Each number is 128 + 24 x the weight over its row's rms, rounded and kept within 0 to 255. Layers, rows and columns count from 0. The size above them is the row's rms in percent of the matrix's.

# layer 20 MLP up, 2048x512, rms 0.0683, rows 214-266, columns 128-191
size [105  96  78 102 103  84 112 112 112  85 101  95  99 101  96 103 103  91 112 102  89  97  94 103 113 100  99 109 121 101  86  99 103  99  94  93  96  98 111  98 101 101 104 111 106 103 113 101 110  94 114  93 107]
[[128 167 121 136 161 154 118 134 118 124 121 137 166 133 128  80 123 133 171 132 113 142 138 103 127  87  90 157 140 139 113  99 131 106 135 148 122 153 101 106 114  96 145 127 103 115  94 128 116 134 120 103 142 152 148 155 146 105  64 128 120 104 143 178]
 [106 125 131 151 119 141 127 131 155 122 107 141 134 116  76 126 124  90 123 119 126 148 159 151 163  95 144 181 107 120 144 175 147 115 112  84 128 149 160 140  99 115 108 139 126 130 126 105 145 140  86 102  97 133 120 120 143 158 145 131 139 150 145 128]
 [111 100 150 131 127 136  84 116 131 117 115 146 137 118 144 129 138 140 134 142 122 149 104  82 147 117 147 117 138 131 123 131  87 149 144 109 130 168 132 115  94  65 114 162 118 100 138 206 125 125 181 177 147 109 141 142 110 137 108 107 166 114 130 107]
 [149 136 138 183 118 116 113 121 117 141  99 177 129 159 132 150 133 123  60  92 164 169 116 118 117 118 129 142 133 120  90 180 111 130  83 157 125 161 151 149 135 137 130 120 122 172 117 175  89 134 154 122 132  78  43 127 115 129 152 132 129 120 102 107]
 [ 53 133 112 133 126 128 129 105 154 103 165 158 105  93 134 109 149 135 106  75 144 101  98 123 137 123 109 130  98 138 144 192 129 165 181  87 169 108 130 144 118 137 126 154 160  74 136 101 122 113 120 162 107 136 164 142 101  69 186 167 125 132 110 118]
 [121 125 150 146 119  90 120 133 169 115 106 138 144 116 145  87  97 109 124 177 193 147  73 103 113 136 135 133 137 143  81 115 130 126 142 159 150 130 162  90 101 111 126 107 112 135 147  70 111 133 126 149 127 162 153 173 121 125 160 117 168 151 164 110]
 [150 113 142 143 102 145  98  94 149  98 153 133 143  57 146 109 140 130 142 126 111 114 135 155 121 151 180 150 114 143 127 118 145 149 137 139 109 106  98 107  87 137 112 107 167 136 146 124 142 182 134 126 129 124 143 191 131 102 136 167 142  97 153 103]
 [120 109 112 113 135 139 110 135 100 120 103 162 107 134 134 104 166 141 119 161 140 145 163 147 105 102 149 130 114 100 146  93 120 105 137 158 141 152 116 135 157 160 110 100  99 110 119 108 137 139 114 116 125 159 122 121 135 129  91 115 137  96 131 134]
 [154 106 126 163 137 143 120 100 197  51 173 131 119 136 130  70 105 147 166  86 134 168 154 139 129 131 159 121 134 161 136 147  71 112 141 152 115 141 139  96  90 139 142  87  94 110 105 118  94 184 121 123 123 150 167 134 121  95 137 137 107 112  93 125]
 [172 143 108 114 109 128 143 101  94 132 110 107 138 195 136 146 135 117 102 141 136 137  93 142 120 133 128 122 108 131 167 170  88 148 116 103 124  85 112 132 172 139 103 152 116 120  99 124 113 164  89 130 152 221 114 138 148 106 131 109 144 140 132 140]
 [ 92 167 135 111 159 113 124 119 148 111 141 122 144 111 169 123 155 114 146 123 147 113 140 164 194 108 140 180 108 114 124 117  98 140  84 106 151 147 111 114  91 112 126 119 138 119 124 162  93 139 125 117 143 104 112  92  79 149  98 112  79 126 166 133]
 [139 123 162 129 165 131 135 157 153 130 138 112  75 110 129 163 122 116 146 111 143 131 186 140 118  82 145 131 108 100 134 119 122 131 142 155 120 148  96 112 129 126 122 152 170 147 129 125 171 141 154 132 106 137 138 134 102 167 134 105 123 126 165 183]
 [119 130 139 134 131 144 109 122 129 111  96 124 137 120 137 128 120 167  86  98 154 123 131  96 142  94 142 148 177  70 185 186 108  91 109 150 112 155 122  96 171  82 131 140 117  99 117 139 124 101 140 101 166 108 115 127 109 120  89 127 143 151 126 136]
 [144 111 134 146 143 148 135 146  79 102  89 131 123 146 134 148 144 136  89 140 132 147  72 151 126 122 139 121 120  85  94 138 129 112 128 163 151  93 100 138 118 105  94 100  98 109 110 110 132 124 145 158 144 118 100 149 144  97 120 135 156 132 147 140]
 [155 103 121 118 121 114 128 114 150 111 100 109 118  82 141 157  80 125 163 131 155 141 136 158 115 158 139 122 111 137 133 102 114  92 106 150 112 122 133 104 215 110 107 120 180 138 121 133 103 182 137 130 113  86 108 148 131  86  84 119  88  96 157 134]
 [123 178  88 154 103 112 106 129 138 158 131 149 156 129 124 124 108 113 137 189  96 186 136 153 149 134 137 124 146 126  86  92 184 108 138  94 155 147 156 119  76 113 125 139 108 122 130 131 118 152 174  93 135 120 130 101 147 175  97 136 167  89 145 134]
 [151  99  88 111 106 154 117 147 120 182 127 140  80 104 154  93 146 132  93 144 110 153 156 115 120 115 124 168 118 147 172 121 168 134 150 164 153 144 152 155  84 123 102 130 112 123  95 136 127 132 149 105 169 136 127 131 140 150 111 149 161 127 109 126]
 [ 85 148 126 137 103  99 108 144 139 130  75 155  97 114 166  95 134 144 103 134  93 141 140 134 127 131  94 124 143  99 151 127 113 126 118 119 142 118 109 111 103 146 136 169 153  69 125 164 135 159 121 159 128 131 109 118 103  90  96 161 148 140 157 156]
 [112  99 149 190 161 149  95 119 129  82 138 113  91 135 138 119 137 143  94 143 146 139 172 101 144 136 123 129  87 140 122 153 134 111  87 151 103 108 152  99 145 114 129 125  94 159  90 153 147 137 102 148 148 147 166 110 113 144 139 108 176 124 129 109]
 [142  80 182 144 151 166 184 118 110 108 150 118 104 118  98 151 124 136 167  81 116 128 127 115  90 163 164  92 128 113 114 127 150 145 121 131  96 117 131 122 117 126 125 127 150 182 135 112 116 140 148 146 122 109 147 146  87 122 141  92 108 137 139  74]
 [ 87 129 141 119 132 128 142  79 163 134 138  91 151 114 147 119 150 160 118 143 128 158 123 131 108 125  88 108 165 151 155 142 107 138 152 145 178 126 116 107 174 110 114 137 104 155 124 128  95 127  70 124 111 153 180 114 114 120 105 125 105 103 152 102]
 [136 106 104 139 171 154 152 136 147 109  83 150 113 102 134 113 106 135  73 137 138 136 105 141 156  93 110 154 114 117 139 119 119 146 137 121 126 125  88 124 148 135 144 162 133 119 137 123 135 117 153 137 110 149 118  57 128  99 136 137 124 181 149 114]
 [123 134 119 113 131 113  67 128 117 176 149 115 152  79 130 143 134 133  71 173 101 162 174 128 120 124 114 111 132 129 107 115  97 162 129  83 133 140 117 114 103 112 117 115 153 145 121 132 139 112 146 140 150 132 131  93 134 123 134 159 143 152 123 121]
 [131 118 136  77 108 115 125  95 120 139 165 120 104 125 141 111  97 142 123 123 149 120 124 142 137 135 124 137 153 131 125 110 140 116 161 160 114 118 122 153 111 101  72 125 139 121 117  94 135 138 123 135 107 187  82 104 115 113 104  94 146 122 171 131]
 [147 122 143 128 109 112 154 154 124 158 141 143 115 100 142 167 133 120 158 103 137 146 141 125  89  56 123 112 167 138 155 118 124  99 103 132 140 114 120 121 134  90  69 104  94 138 155 124 112 142  94  96 171 164 116 135 118 132 137 112 125 111 170 157]
 [127 125 113  77 177 129 121  99 127 126 127 101 142 161 126 128 135 134 139 147 110 165 170 116 145 155 135 116 120 154 119 163 111 138 183 155 107 110 137 128 151 146 113  68 156 144 121 100 172 137 140 107 125 114  91 153 146 133 185 101 146 137 146 154]
 [118 160 145 120 101 145 170 160 128 111 134 152 159 213 187 167 162 121 123 164 124 143 149 136 128 154 106 123  85 142 135 131 151 175 148 137 130 114 142 145 112 151  65  98 115 136 150 103 140 145 111 150 106 134 100 133  94 106 135 179 128 105 137 133]
 [124 110 137 172 135  52 101 131 111 159 106 131 128 138 114 118 181 129 112 103 129 106 141 148 124 107 161 135  89 124 115 119 142 167 146 106 135 147 132 128 131 169 133 116 143 129  90 112 182  95 125  70 105 124 136 145 130 161 143  95 105 117  93 143]
 [151 125 133  71 147 128 158 152 133 160 106 117 125  88 123 108 112  90 157  92 162 113 104 131 164  83 125 163 124 143  97 135 162  64 105 145  97 150  94  88 148  98 185 135 151 133 131 137 122 174 157 115 136 129 116  60  78 117 137 146 133 128 124 137]
 [138 111 142 168 146  73 166 137  93 120 127 127 119  91 134 164 114 111 137 174 147 129 126 138  78 141 134 126 104 144 125 120 124 114 156 133 151 170 134 128 123 145 131 139 120 112 116 163 134 171  91 116 152 152 125 148 100 117  80 117 109 124 134 107]
 [155 121 110 132 170 140  97 141 104 138 112 143 147 130 166 132  92 132 151 101 106 102 147  95 133 111 159 136 122 124 113 132 142 141  96 112 149 155 117 124 111 109  94 138 155 122 138 137 132  94  83  87 182 139 111 163 125 105 168 126 109 138 142 126]
 [ 61 164 132 117 112 134 104 133 117 108 103 149 136 121 164 155 129 160 154 136 140 130  84 135 129  94 133  87 144 125 127 108 149 132 128  98 142 172 109 122 124 144 128 142 120 124 114 132 119 173 149 187 163 110  98 144 133 137 178 144 142 106 145 124]
 [156 132 147 153 131 146 124 131 131 137 131 123 115 167 100 136 148  82 135 121 117 153 129 145  96 101 110 167 132 105 108 152 135 120 101 168 119 128 129 135  85 141 203 104  94 133 113 126 149 144  89 192 127 105 114 141 125 155 153 138 147  86 110 124]
 [104 125 142 119 101  95 153 136 141 147 156 135 111  85 120 118 152 109 142 117 136 168  96 131 109 123 103 136 106 115 150 129 148 150 159  94 133 137 110 126 125 153 144 129 138 139 104 162  84 103  96 103 144  96 129 116 137 109 111 140 145 168 157 130]
 [153 104 156 135 100  92 113 144 116 159  98 119 120 132 109 142 131 107 107 169 127 113  83 120  73 130 173 107 152 155 121 119 137 143 136 133 174 137 105 151  94 141  96 114 101 129  97 125 114 102 135 113  81 145  54 126 140 129 163 132 134 123 153 142]
 [103 102 120 143 122 141 108 165  85 168 132 101 117 114  92 118 125 131  84 138 151 158 113 125 106  71 158 114 153 128 108 162 127 132 125 105 161 128 115 158  95 129 115 118 148 129 140 130 138 108 138 123 151 141 115 106 149  61 144 109 137 172 197 135]
 [143 107 111 137 126 105 137 161 105 160 115 159  90 175 143 124 151 116 124 148 119 150 148  58 129 137 110 115 150 139  99 122 152 158  69 111 153 163 128  93 105 149 150  76 115 134 132  79 137 139 168 125 123 158  89 111  99 123 144 143 113 122  88  81]
 [145 100  91 136  96  95 179 150 179 109 133 119 118 125 127 118 136 117 125 116 118 156 109 147 144 107 168 128 123 136 168 113 141 145 139 172 105 125 111  98 108 162 152 121 115 133 108 130 172  95 173 150  94  93 113 127 169 109 111 123 162 138 171 163]
 [118 120  98 154 156 111 140 120  99 137 160 126 155 136 154 105 123 130 132 133 133 116 112 108 139 102 145 129 169 114 164 172 110 135 137  63 171  86 167 109 110  91 134 131 134 110 117 129 172 129 157 183  94 136 161 139 148  75  78 155 177 119 129 119]
 [152 132  72 167 132 154 135 101 144  93 121 105 124 163 104 139 149  97 149 145 110 101 126 100 109  73 112  93 142 109 112 111 150 135 127 116 137 117  92 127 124 137 121 120 155  72 136 135 174  96 173 126 182 142  86 173 130 111 115 135 112 142 133 148]
 [ 93 151 132 141 167 140 158 149 121 138 145 123 124 130 110 128 116 109 122 120 124 131 110 127 139 188 158 124 131 105 126 131 118 160  54 170  88  89 104 187  67 130 168 127 103 131 108 127 155 120 107  87 118 152 150 143 135 143 112 154 117 133 107 117]
 [127 118 135 153 116  85 110 125 159 131 133 124 123 113 137 106  79 122 136 133 116 149 101 107 124 107 149 113 126 142 119 136 134 144 123 103 111 111 101 148  92 168 133 113 129 151 165 126 157 145 110 100 127 108 112  99 155  80 125 145 119 103 114 106]
 [160 120 123 126  99 136 119 101 128 128 118 126  85  95 142 135 127 117 109 166 163 159 101 157 140  58 124  99 122 128 125 108 120 159 133 102 155 150  87 155 128 108 144 109 147 135 120 117 127  84 127 164 114 127 100 158 130 138 128 136 120 129 121 132]
 [104 162 109 141 106 123 153 133 182 132 112  67 112 103  97 114 124 100 101 112 165 125 112 157 111 119  91 117 143 131 121 138 115 116 104 204 162  96 139 149  80 107 127 162 102 135 193 128 141 196 137 153 159 111 160 131 126 169 113 124  78 140 138 161]
 [120 113 156 103 144 137 118 149 170 122  93 143  94 130 151 135 133 115 129 129 135 124 131 167 101 146 114 101 126 131 147 105 121 106 143 148 133 187  70 126 136 129 111 119 125  76 147 143 135 108 105 163 103 139 125 116 131 131 122 106 103 116  57 107]
 [152 106 128 131  90 135 125 200 173  69 132 104 153 138 161 116 125 157 141 119 143 151  95 147 139 121 118 189 109 112 150 100 162 136 152 144 160 138 131 175 148 125 138 137 136 135 130 123 125 123 165 119 111  95 114 138 123  74  75 130 159 196 147 109]
 [145  83  99 127  74 116 121 131 115 121 116 103 147 138 135 171 143 181 140 131  91 159 139 122 147 136  85 144  94 107 153 154 138 127 115 142 156 148 151 136  62 166 123 126 137 136 125 137 113 148 117 129 134 111 119 171  85  84 142 128  89 115 121 158]
 [129 162 132 160 109 156 154 155  88 135 119  91 133  90 140 146 113 139 155  97 105 119 157 149 139 113 115 145 146 154 154 113 133 166 136 110 148 144 142 139  93 122 146 153 105  88 130 107 141 109  83 100 143 143  84 146 136 122 136 160  96 152 145 107]
 [107 132 168 123 101 149 130 119 125 183 126 126  91 145 111 147 100 144 189 154 131 108 134 135 132 164 123 142 128  95  80 121 128 160 125 155 150 109 139 120 115 105  89 115 170  86 126 126 104 147 114 138 111 142 153 137 102 161 150 159 136 110 117 162]
 [143 117 150 151 133 137 155 163 150 119 120 144 138 157 147 181 134 152 145 118 101 127 104 134  92 120 156 141 147  98 122  78 165  98 129 167 199  81 141 103 137  95 121 142 125 144 146 105 105 103 121 142 133 104 125 111 118 148 144 119 150 146 129 138]
 [125 163  99 141 185 172 150 121 130 119 128 125 129 166 109 140 105 137  99 111  92 106 101 141  73 143 102  95  89 151 133 105 157 118 107 105 141 105 109 143 124 136 132 143 106  92 156 144 168 147  61 156 113 154 107 153 115 120 129 157 102  95  96 123]
 [112  74 154 173 129 136 149 137 143 129  94 128 128  95 119 110 122 119 129 154 137 148 133 143 132  97 131 131 127 155 106 167 101 159 151 120 131 105 138 118 122 130  93 162 148 109 154 146 144 116 192 156 138  82 102 121 162 110 104  88 144 118 109 128]
 [105 117 137 110 131 138 154  77 158 142 121 123 122 123 129 103 139  75 154 138 135 121 169 101 135 125 138 189 149 140 145 151 144 139 138 111 128 169 103 102 143 141 138 130 150 149 120 175 179 153 136 118 125 122 172  99 164  86 112 183 148  73 141 109]]
# layer 20 MLP down (transposed), 2048x512, rms 0.106, rows 214-265, columns 128-191
size [ 94 101  78 111 103  77  89 112 108  83 102  94 104 108  99 102 109  88 105 125  85  97 101 110 103  97 110  98 121  93  80 103 102  95  88 108 104  99 110  96  95  92 105 111 113 120 121 100 106  93 111  90]
[[153 144 158 166 131 173 121 118 119 113 147 128 116 130 100 100 121 148  79 107  99 103 134 103 140 113 168 126 118 104 114 117 133 107  53 136  91 144 133 136 141 131 126 145 120 124 158 136 160 124 160 117 102 157 146 113 169 113  87 109  90 111 115 108]
 [123 100 118 142 115 121  98 100  87 111 149 164  97 124 145  90 122 136  87 134  94 145 140 124 140 128 155 164 151 122 154 150 114 116 166 144 111 115 143 139 124 132 127 114 111  78 157 117 113 166 130 152 120 114 128 175 123 135 151 128 145 107 118 135]
 [ 96 129  98  87 130 145 157 139  84 183 109 139 158 109 171 141 130 124  82 144 125 172 161  95 160 115 133 126 111 137 134 142 123 136 159  73 116 127 176 138 100  77  79 106  92 111 128 144 129 133 150 156 137 118 107 137 124 134 148 115 122 119 111 131]
 [145 166 111 136 168  90  86 146 136 116 158 117 128 112 134 137 150 148 157 154 149 149  86  78 110 128 128 133 152 131 135 134 116 133 148 135 138 120 119 137 129 181 141 131 106 133 154 101 124 130 162 104 118 122 124 130 153 136 149 145 118 133 118 129]
 [ 99 130 158 152 139 158 131 119 147 131 112 116 152 104  94 115 171  82 164  96 147 117 146 122 166 118 118 150 178 105  94 140 161 101 146 129 130 165 105 146  90 108 130 105 158  76 113 101 106 115 104 102 190 140  82 100 149 162 123 131 116 137 131 171]
 [141 138 160 120 110 140 111 131 101 153 127 110  86 145 129 117 114 125 172 130 129 108 144 106 107 130 108  99 179 124 147 147 142 142 128 165 179 145 106 133 133 153  90 140 135 115 143 126 119 125 133 132 128 106 136 133 105  94 127 128  88 132 143 149]
 [148  74 126 134 168 116 106 146 136 114 151 161 109 125 160 118 135 129 156 127 124 152 110 131 101 156 154 131 129 183 147 120 101 101 102 126 121 103 110  95 159 102 124 134 108 105 112 177 131 128 100 167 153 147  84 127  99  79 131 103 136 113 131 164]
 [126  99 160 113 144 120 124 133 130 117 102 125 141 140 147 149  93 156 135 111 158 130 113 141 112  94 136 124 144 123 114  96 127 124 148 123 128 102 106 104 113 119 133 131 109 117 129  81 131  73 152  83  88 127 148  86  85 151 120 112 128 121  86  98]
 [113 157 135 138 143 137 110 113 152 115 124 172 120 153 155  87 116 113 148 158 113  99 177 150 180 129 162 142 151 158 139 107 110 140 134 103 137 130 108 126 128 116 153 128 102 164 101 133 100 122 125 129 145 130 129 138 112  76 132 121 113  95 151 158]
 [128  98 115  81 122 134 155 100 102 147 103 168 169 209 105  98 123 113 139 120 168 132  93 134 136 122 132 142  84 182 119 175 107 110 140 125 124  94 160 105 182 148 151 120 127 111 102  86 130 126 114 138 183 154 128 127 148  90  90 147  97  99 120  51]
 [138 142 125 105 147  88 157 102 102 149 153 128 129 109 116 134 113 139 129 137 131 115  97 101 166 143 135 138 154 121  93 101 158 164  90 129 132 137  86 138 168 109 163  88 127 121 152 101 122  91 164 125 129 146 114 115 164 126 119 156  97 185 127 126]
 [117 167 159 178 133 129 129 113 133 172 138 133 140 158 128 141 115 147 137  94 120 127 127 112 150 153  83 101 122 125 108 119 132 112 148 144 143 106 167 100 122 131 138  76 127 128 117 121  96 128 154 133  85 125 162  93 125 133 142  95 140 118 138 138]
 [147 114 122 159 128  96 137 176 103 133 142  72 115 105 146 127 116  97 138 164 116 106 166 121 187 131 122 171 116  62 134 141  98 149 132 132 150 130 119 148  99 142  77 146 143 177  98 102 139 140 150 125  98 130 148 117 104 100 164 115 111 131 144 161]
 [144  89 115 117 134 138 168 131 126  76 152 101 109  53 138 135 111 136 140 132 138 126 134 125 152 112 142 106 139 139 140 142  98  96 113  96 154 109 125 152 137 117 134 127 138  87 130 134 120  84 127 139 133 143 123 170 121 124 131  91 159 135 136 158]
 [174 151 105 163 109  94 148 127 148 190 115 147 164 105 169 104  85 155 145 127 110 139 115 153  95 144  80 125 118 133 139 124 101 142 127 142 137 133  99 143 117 153 109 127 115 140  96 155 108 152 129 108  99 169 132  83 149 138 153 171 156  75 103 135]
 [111 165  61 134 137 106 143 104 119 105 124 115 155 100 136 139 113 170 149 121  92 114  88 150 120 136 131 134 140 119 147 131 164 110 136 139 120 145 142 151 123 153 107 113 108 120 137 131  80 123 144 128 101 115 148 147  86 133 119 141 114 169 129 122]
 [109 128 137 133 154 145 154 144 130 161  98  98 170 142 152 159 121 125 172 117 165 131 122 174 144 139 114 134 106 109 105 143 156 154 154 108 102 125 104 169 134  94 148 124  72 137 128 137 121 122 111  95 170 137 138 115 161 141 133 131 144 151  57 106]
 [120 159 137  85 161 156 131 125 136 138 103 136 134 150 117 124 133 148 155 126 124 135 133 146 128 121 116 142 172  75 112 125 151 124 140 137 138 168 129 131 161 156 141 142  94 121 112 110 139 144 111 110  86 122 125 149  54  98 101 160 127 164 159 101]
 [ 93 109 130 101 125 113 110 141 110 146  96 168 149 155 151 138 129 148 138 104  97 126 163 114 124 123 117 101 149 142 159 103  88 146 168  90 110 125 143 132  90 165 153 139 128 106 107 145 111 126 138 130 155 107 162 131 105 114 145 129 151 148  90 143]
 [131 144 167 100 137 134 141 126 114 100  98 152 156 110  96 128 116  82 138 153  92 106 122 115 132 144 137 121 123 110 136 112  97 142 109 127 129 109 117 130 151 121 142 143 179 114 116 177 159 140 168 145 186 135 128 123  85  93 132  99  96 179  98 169]
 [ 74 141 167 100 129 150 150 115 115 153 135 123  94 118 134  84 144 140 112 135 108 125  92 126 118 119 121 176 120 115 125 115 126  99 152 151 128 120 127  96 130 123  93 141 107 137 127  89  97 133 106 111 110 119 135 113  94 129 105 120 169 134 124 117]
 [113 135 153 138 123  95 110  96 160 156 111 142 122 113 150 124  86 110 177 146 107 114 122  78 130 137 114 151 149 148 127 159 161 141 124 171 139 127 151 155 129 132 165 109 109 142 112 140  79 123 118 122 162 115 169 129 117 135 121 121 163 129 133 108]
 [124  92 128 144 118 132 126 121 147 107 123 153 113 123 127 146 154 144 105 121 135 163 119 133 114 116 100 104 104 113 174 120 134 109  88 115 133 160  97 162 133 108 146 122 138 117  95 110 129  84 131 158 135 103 114  69 135 113 123  91 152 149  93 112]
 [132 126 101 111 115  92 154 154 125  97 186 106 152 126 105  85 122 187 121 161 141 128 130 141 127  81 141 178 135 111 158 121 119 155 110 137 162 111 137 130 155  88 150 129 204 144 135 150 118 129 143 147 153 168 156 104 145 142 136 150 134 126  95 117]
 [136 119 141 144 159 109 127  80 118 186 147 141 142 121 131 110 140 137 134 153 119 129 118 131 106  83 133 135 138  80 138 127 116 151 153 180 103 121  88 127 128 143 150 101 104 153 119 117 100 136 151 100 146 165 114 159 107 146  97 127 112 105 102 137]
 [146 124 138 136 127 153 124 112 129 141 137 117 116 169 140  76  71 172 100 120 118 125 151 149 168 118 123 135 150 166 137  85 136 116  88 161 153 103 133 132 101  90  94 140 156 100 121 102 131 125 115 132 119 158 149 141 146 152  72 176 141 110 139 150]
 [148 121 141 160  77 138 137 147 141 176 150 102 106 148 145 107 133  91 111 130 124 122  93 122 131 135 132  84 121 151 137 131 143 182 123 156 153 102 138  90 155 125 106 129 156 182 172 138  86 135 135 154 131 101 105 133 116 160 137 110  81 155 123 144]
 [148 136 133 101 173 183 145 113 164 184 115 122 105 105 114 119 161 185 138 129 114  75  93 139 127 124 153  98 156 120 174 126 118 143 114 112  95 122 147 115 129 147 146 125 109 145 103 100 133 119 169 124 104 139  61 140 102 112 126 123 136 162 102 104]
 [130 149 155  92 139 142 126 172 149 137 147 135 149 119 118 105 160  62 146 104 142 121 118 151 138 125 102 138 115 122 160 109 147  79 145 144 135  98 111  80 153 130 153 127 136 122 115 149 120 161 133 152 144 123  67 147 123 113 120 125 135 122 142 126]
 [180 107 100 138 141 147 107  81 105 103 142 101 123 178  74 118 106 118 142 140 140  83 129 131 118 160 103 136 149 109 148 163 119 135 140 133 109 146 145 104 160 134 143 134 151 149 138 169 100 138 116 129 148 131  99 122 142 121 163 122 144 109 140 114]
 [141 108 150 154 144 112 172 139 141 143 187 121 132 151 109 127 154 101 111 143 129  87 146 133 142 125 129 112 125  80 131 149 133 159  77  90 129  67 120  91 102 136 155 188 148 146 130  89 105 138 110 130 139 111 150 121 105 138 120 127 130 178 162 108]
 [174 143 137 128 140 150 139 103 139 140 164 161 130 135 150 108 110 102 139 116 156 113  93  92 112 138 105 177 114 133 123 130 172 155 165  87 169 148 132 106 101 145 128 184  83 132 139 153  64 121 139 147 138  99 128 118 108 159 148 132 146 137 124  99]
 [139 159 141 116 179 177  82 123  96 148  73 142  98 116 115 133 115 129 151 143 105 151 136 158 146 113 130  95 133 116 150 139 162 119 113 152  83 177 109 122 108 125 111  98 138  99 143 140 105 110 132 158 158 109 109 134 141 104  97 137 101  98  76 130]
 [164 114 112 138 128 123 100 141 131 155 123  97 160  69 132 120 118 114  70 135 168 140 151 157 147 101 143 180 122 173 155 139 112 175 123 135 105 137  76  92 147 124 109 113 106 117  86 175 103 158 150 110 170 103 146 143  99  97 139 132 103 161 122 115]
 [ 99  80 157 189 205 140  83 148 151 136 105 143 111 130 163 116 157 131  91  96 114 117 111 138 158 130 119 174 137 136 131 113 115 110 140 106 110 153 120 126 115 124 121 163 152 114  97 151 172 116 145 115 102 117 124 134  88 108 107 135 176 119 106 109]
 [130 101 105 141  75 165 101 180  99 133 143  96 115 157 127  54 117 166 131 104 136 116 137 162 107 107 108 184 169 129 137 145 138 124 122 157 113 153 122 130  54 175 155  93 122 118 120 136 179 116 112 112 178 123 132 165 145 147 169 134 129 144 128 162]
 [129 111 135 126 126 110 122 168 140 130 174 183 125 117  87 119 142 111 105 133 124  98 186 106 165 119 133 101 117 113 147 109 136 169 118  88 142 161 100 113 147 129 123 125 142 134 151 113 102 145 139 122 143 159 136 143 127 114 155 101 112  91 104 151]
 [ 79 122 116 118 159 123 111 148 138 125  71 116 145 122 113 152 150 103 126 184  95 133 157 122 129 129 171 151 141 133 160 137 128 122 111 103 151 156 145 147  88  97 115 119 121 163 159 159 127 160 165 120  88 113 114 133 152 145 142 129 163 156 145 137]
 [126 133 113 149 176 144 154 146 141 131  52 168 119 112 116 103 110 112  87 117 113 143 128 103 148  87  76 125 104 115 112 137 139 136  76 125  78 134  93  87 107  95 144 149  80 135 135 137 140 144 116 126 136 134 104 152  87 130 148 116 124  50 107 134]
 [160 122 117 137 139  90  78 162  91 136  99  96 176 130 163 144 148 101 105 102 179 113 141  71 143 124 159  81 112 179 117 113  84 146  80  83  96 166 173 144 127 106 119  96 109  67 158 129 117 138 138 100 111 136 150 160 158  91 120 126 129 133 111  65]
 [105  85 110 168 133 140 130 127 114 116  99 130 176 119 115 111 123 153 117 141 144 112  94 132 112 178 148 126 134 137 148 124 125 121 145  95 193 101 109 139  99 127 187  97 138 131  90 121 125 116 118 106 131 168 127 135 133 108 108 132 117 114 114 108]
 [108 147 112 156 115 135  88 122 114 131 140 114 124 123 133 163 136 119 141 150 102  84 134 136 130 113  96 127  95 133  80 116 136 127 161  86 123 139 124 139 135 150 117 138 140 152 160 119 113 110 140 133 150 107 130 123 137 129  92 184 110 162 106 127]
 [154  79 112 111 148 120 127 111 152  92 148 141 122 153 162 160 132 153 117 138 164 105 110 119 126 147 155 142  72 141  97 132 129 190 125 128 101 123 125 136 153 100 119 106 114 120 136 137 132 145 143 110 127 130 117 112 117 150 160  91 126 109 116 129]
 [ 81 183  89 116 124 131  73 126 128 121  99 116 133 160 130 143 120 129 111 151 123 147 124 121 103 132 153  80 143 142 128 150 106 135  86 156 158  90 200 146 151 181 109  65 124 156 163 123  97 106 133 161 112 125  90 108 127 184 126 136  83 146 150 115]
 [115 139 176 116 127 108  89 117 139 124 116 170 121  82 122 124 157 126 133 143 114 133 119  98 112 113  87 116 147 109 197 141 143 151 152 106 134 120 124 149 136 145 123  89 118 112 137 131 114 141 142 156 155 146 100 106 142 131 111 139 133 112 143 157]
 [122 112 102 126 115  90 163 158 126 104  88 113 113 126 151 118 127  85 110 143 101 114 112 116 162 115  98 167 100 107 123 169 129 111 148 124 126 144 134 146 138 140 122  85 124  96 150 139  86 139  82 118 113 122 111 142 107 152 119 135  82  96 164 136]
 [126 140 130  99 123 124 153 106 157 136  95 143 153 139 161  96  63  96 133 122 166 109 105 141 139 136 127 182 116 154 138 132 121 109 111 142 110 125 154 162 137 157 124 133 122 139 125 143 113 121 132 141 112 124 156 132 144 123 122 133  80 113  97 137]
 [105 115 121 126 108 155 126 127 149 134 141  98 110  88 149 124 139 174 116 122 143 166 157 135 133 139 116 172 133 147 139 123 159 141  94  97 127 143 133 142 172 129 138 100 161 115 127 116 114 140 117 154 101 162  86 132  84 154 104 135 123 156 146 169]
 [104  91 119 112 151 112 123 135  93 139 120 179 161 120 109  81 170  82 176 135 128 143 125 119 117 129 135 109 143 151 102 132 131 129 131 109 142 102 132 126 164 165 138 129 116 134  86 133 130 138 150 122 111 141 146 102 109 140 169 131  88 120 139 137]
 [121 131 169 126 131 120 121 120 110 155  97 140 160 132 112 152 105  98 144 159  99 165 119 112 163 130 151 143  93 143  85 121 121 108  97 123 128 116 148  94 115 132 124 173 117 105 110 144 143  87  98 110 142 150 141 136 139 137  99 117 139 119  59 112]
 [131 104 130 162 144 102 103  89 161 142 171 149 131 138 133 193 141 112  98 122 143  96 140 106 140 134 143 137 133 131 115 171 154  64 124 114  99  97 129 164 123 109 122 111 100 160 103  92 126  71 151 132 134 140 124 135 141 149 129 143 159 135 109 146]
 [158  98 126 170 147 141 149 118 111  83 110 143 105 125 121 103 128 101  95 130 130 112 124 112 116 124  95 108 147 115 134 131 115 165 114 128 135 135 116 154 133 144 110 101 137 112 135 160 117 100 141 128 126 105 106 140 111 110 145 155  76 131 135 136]]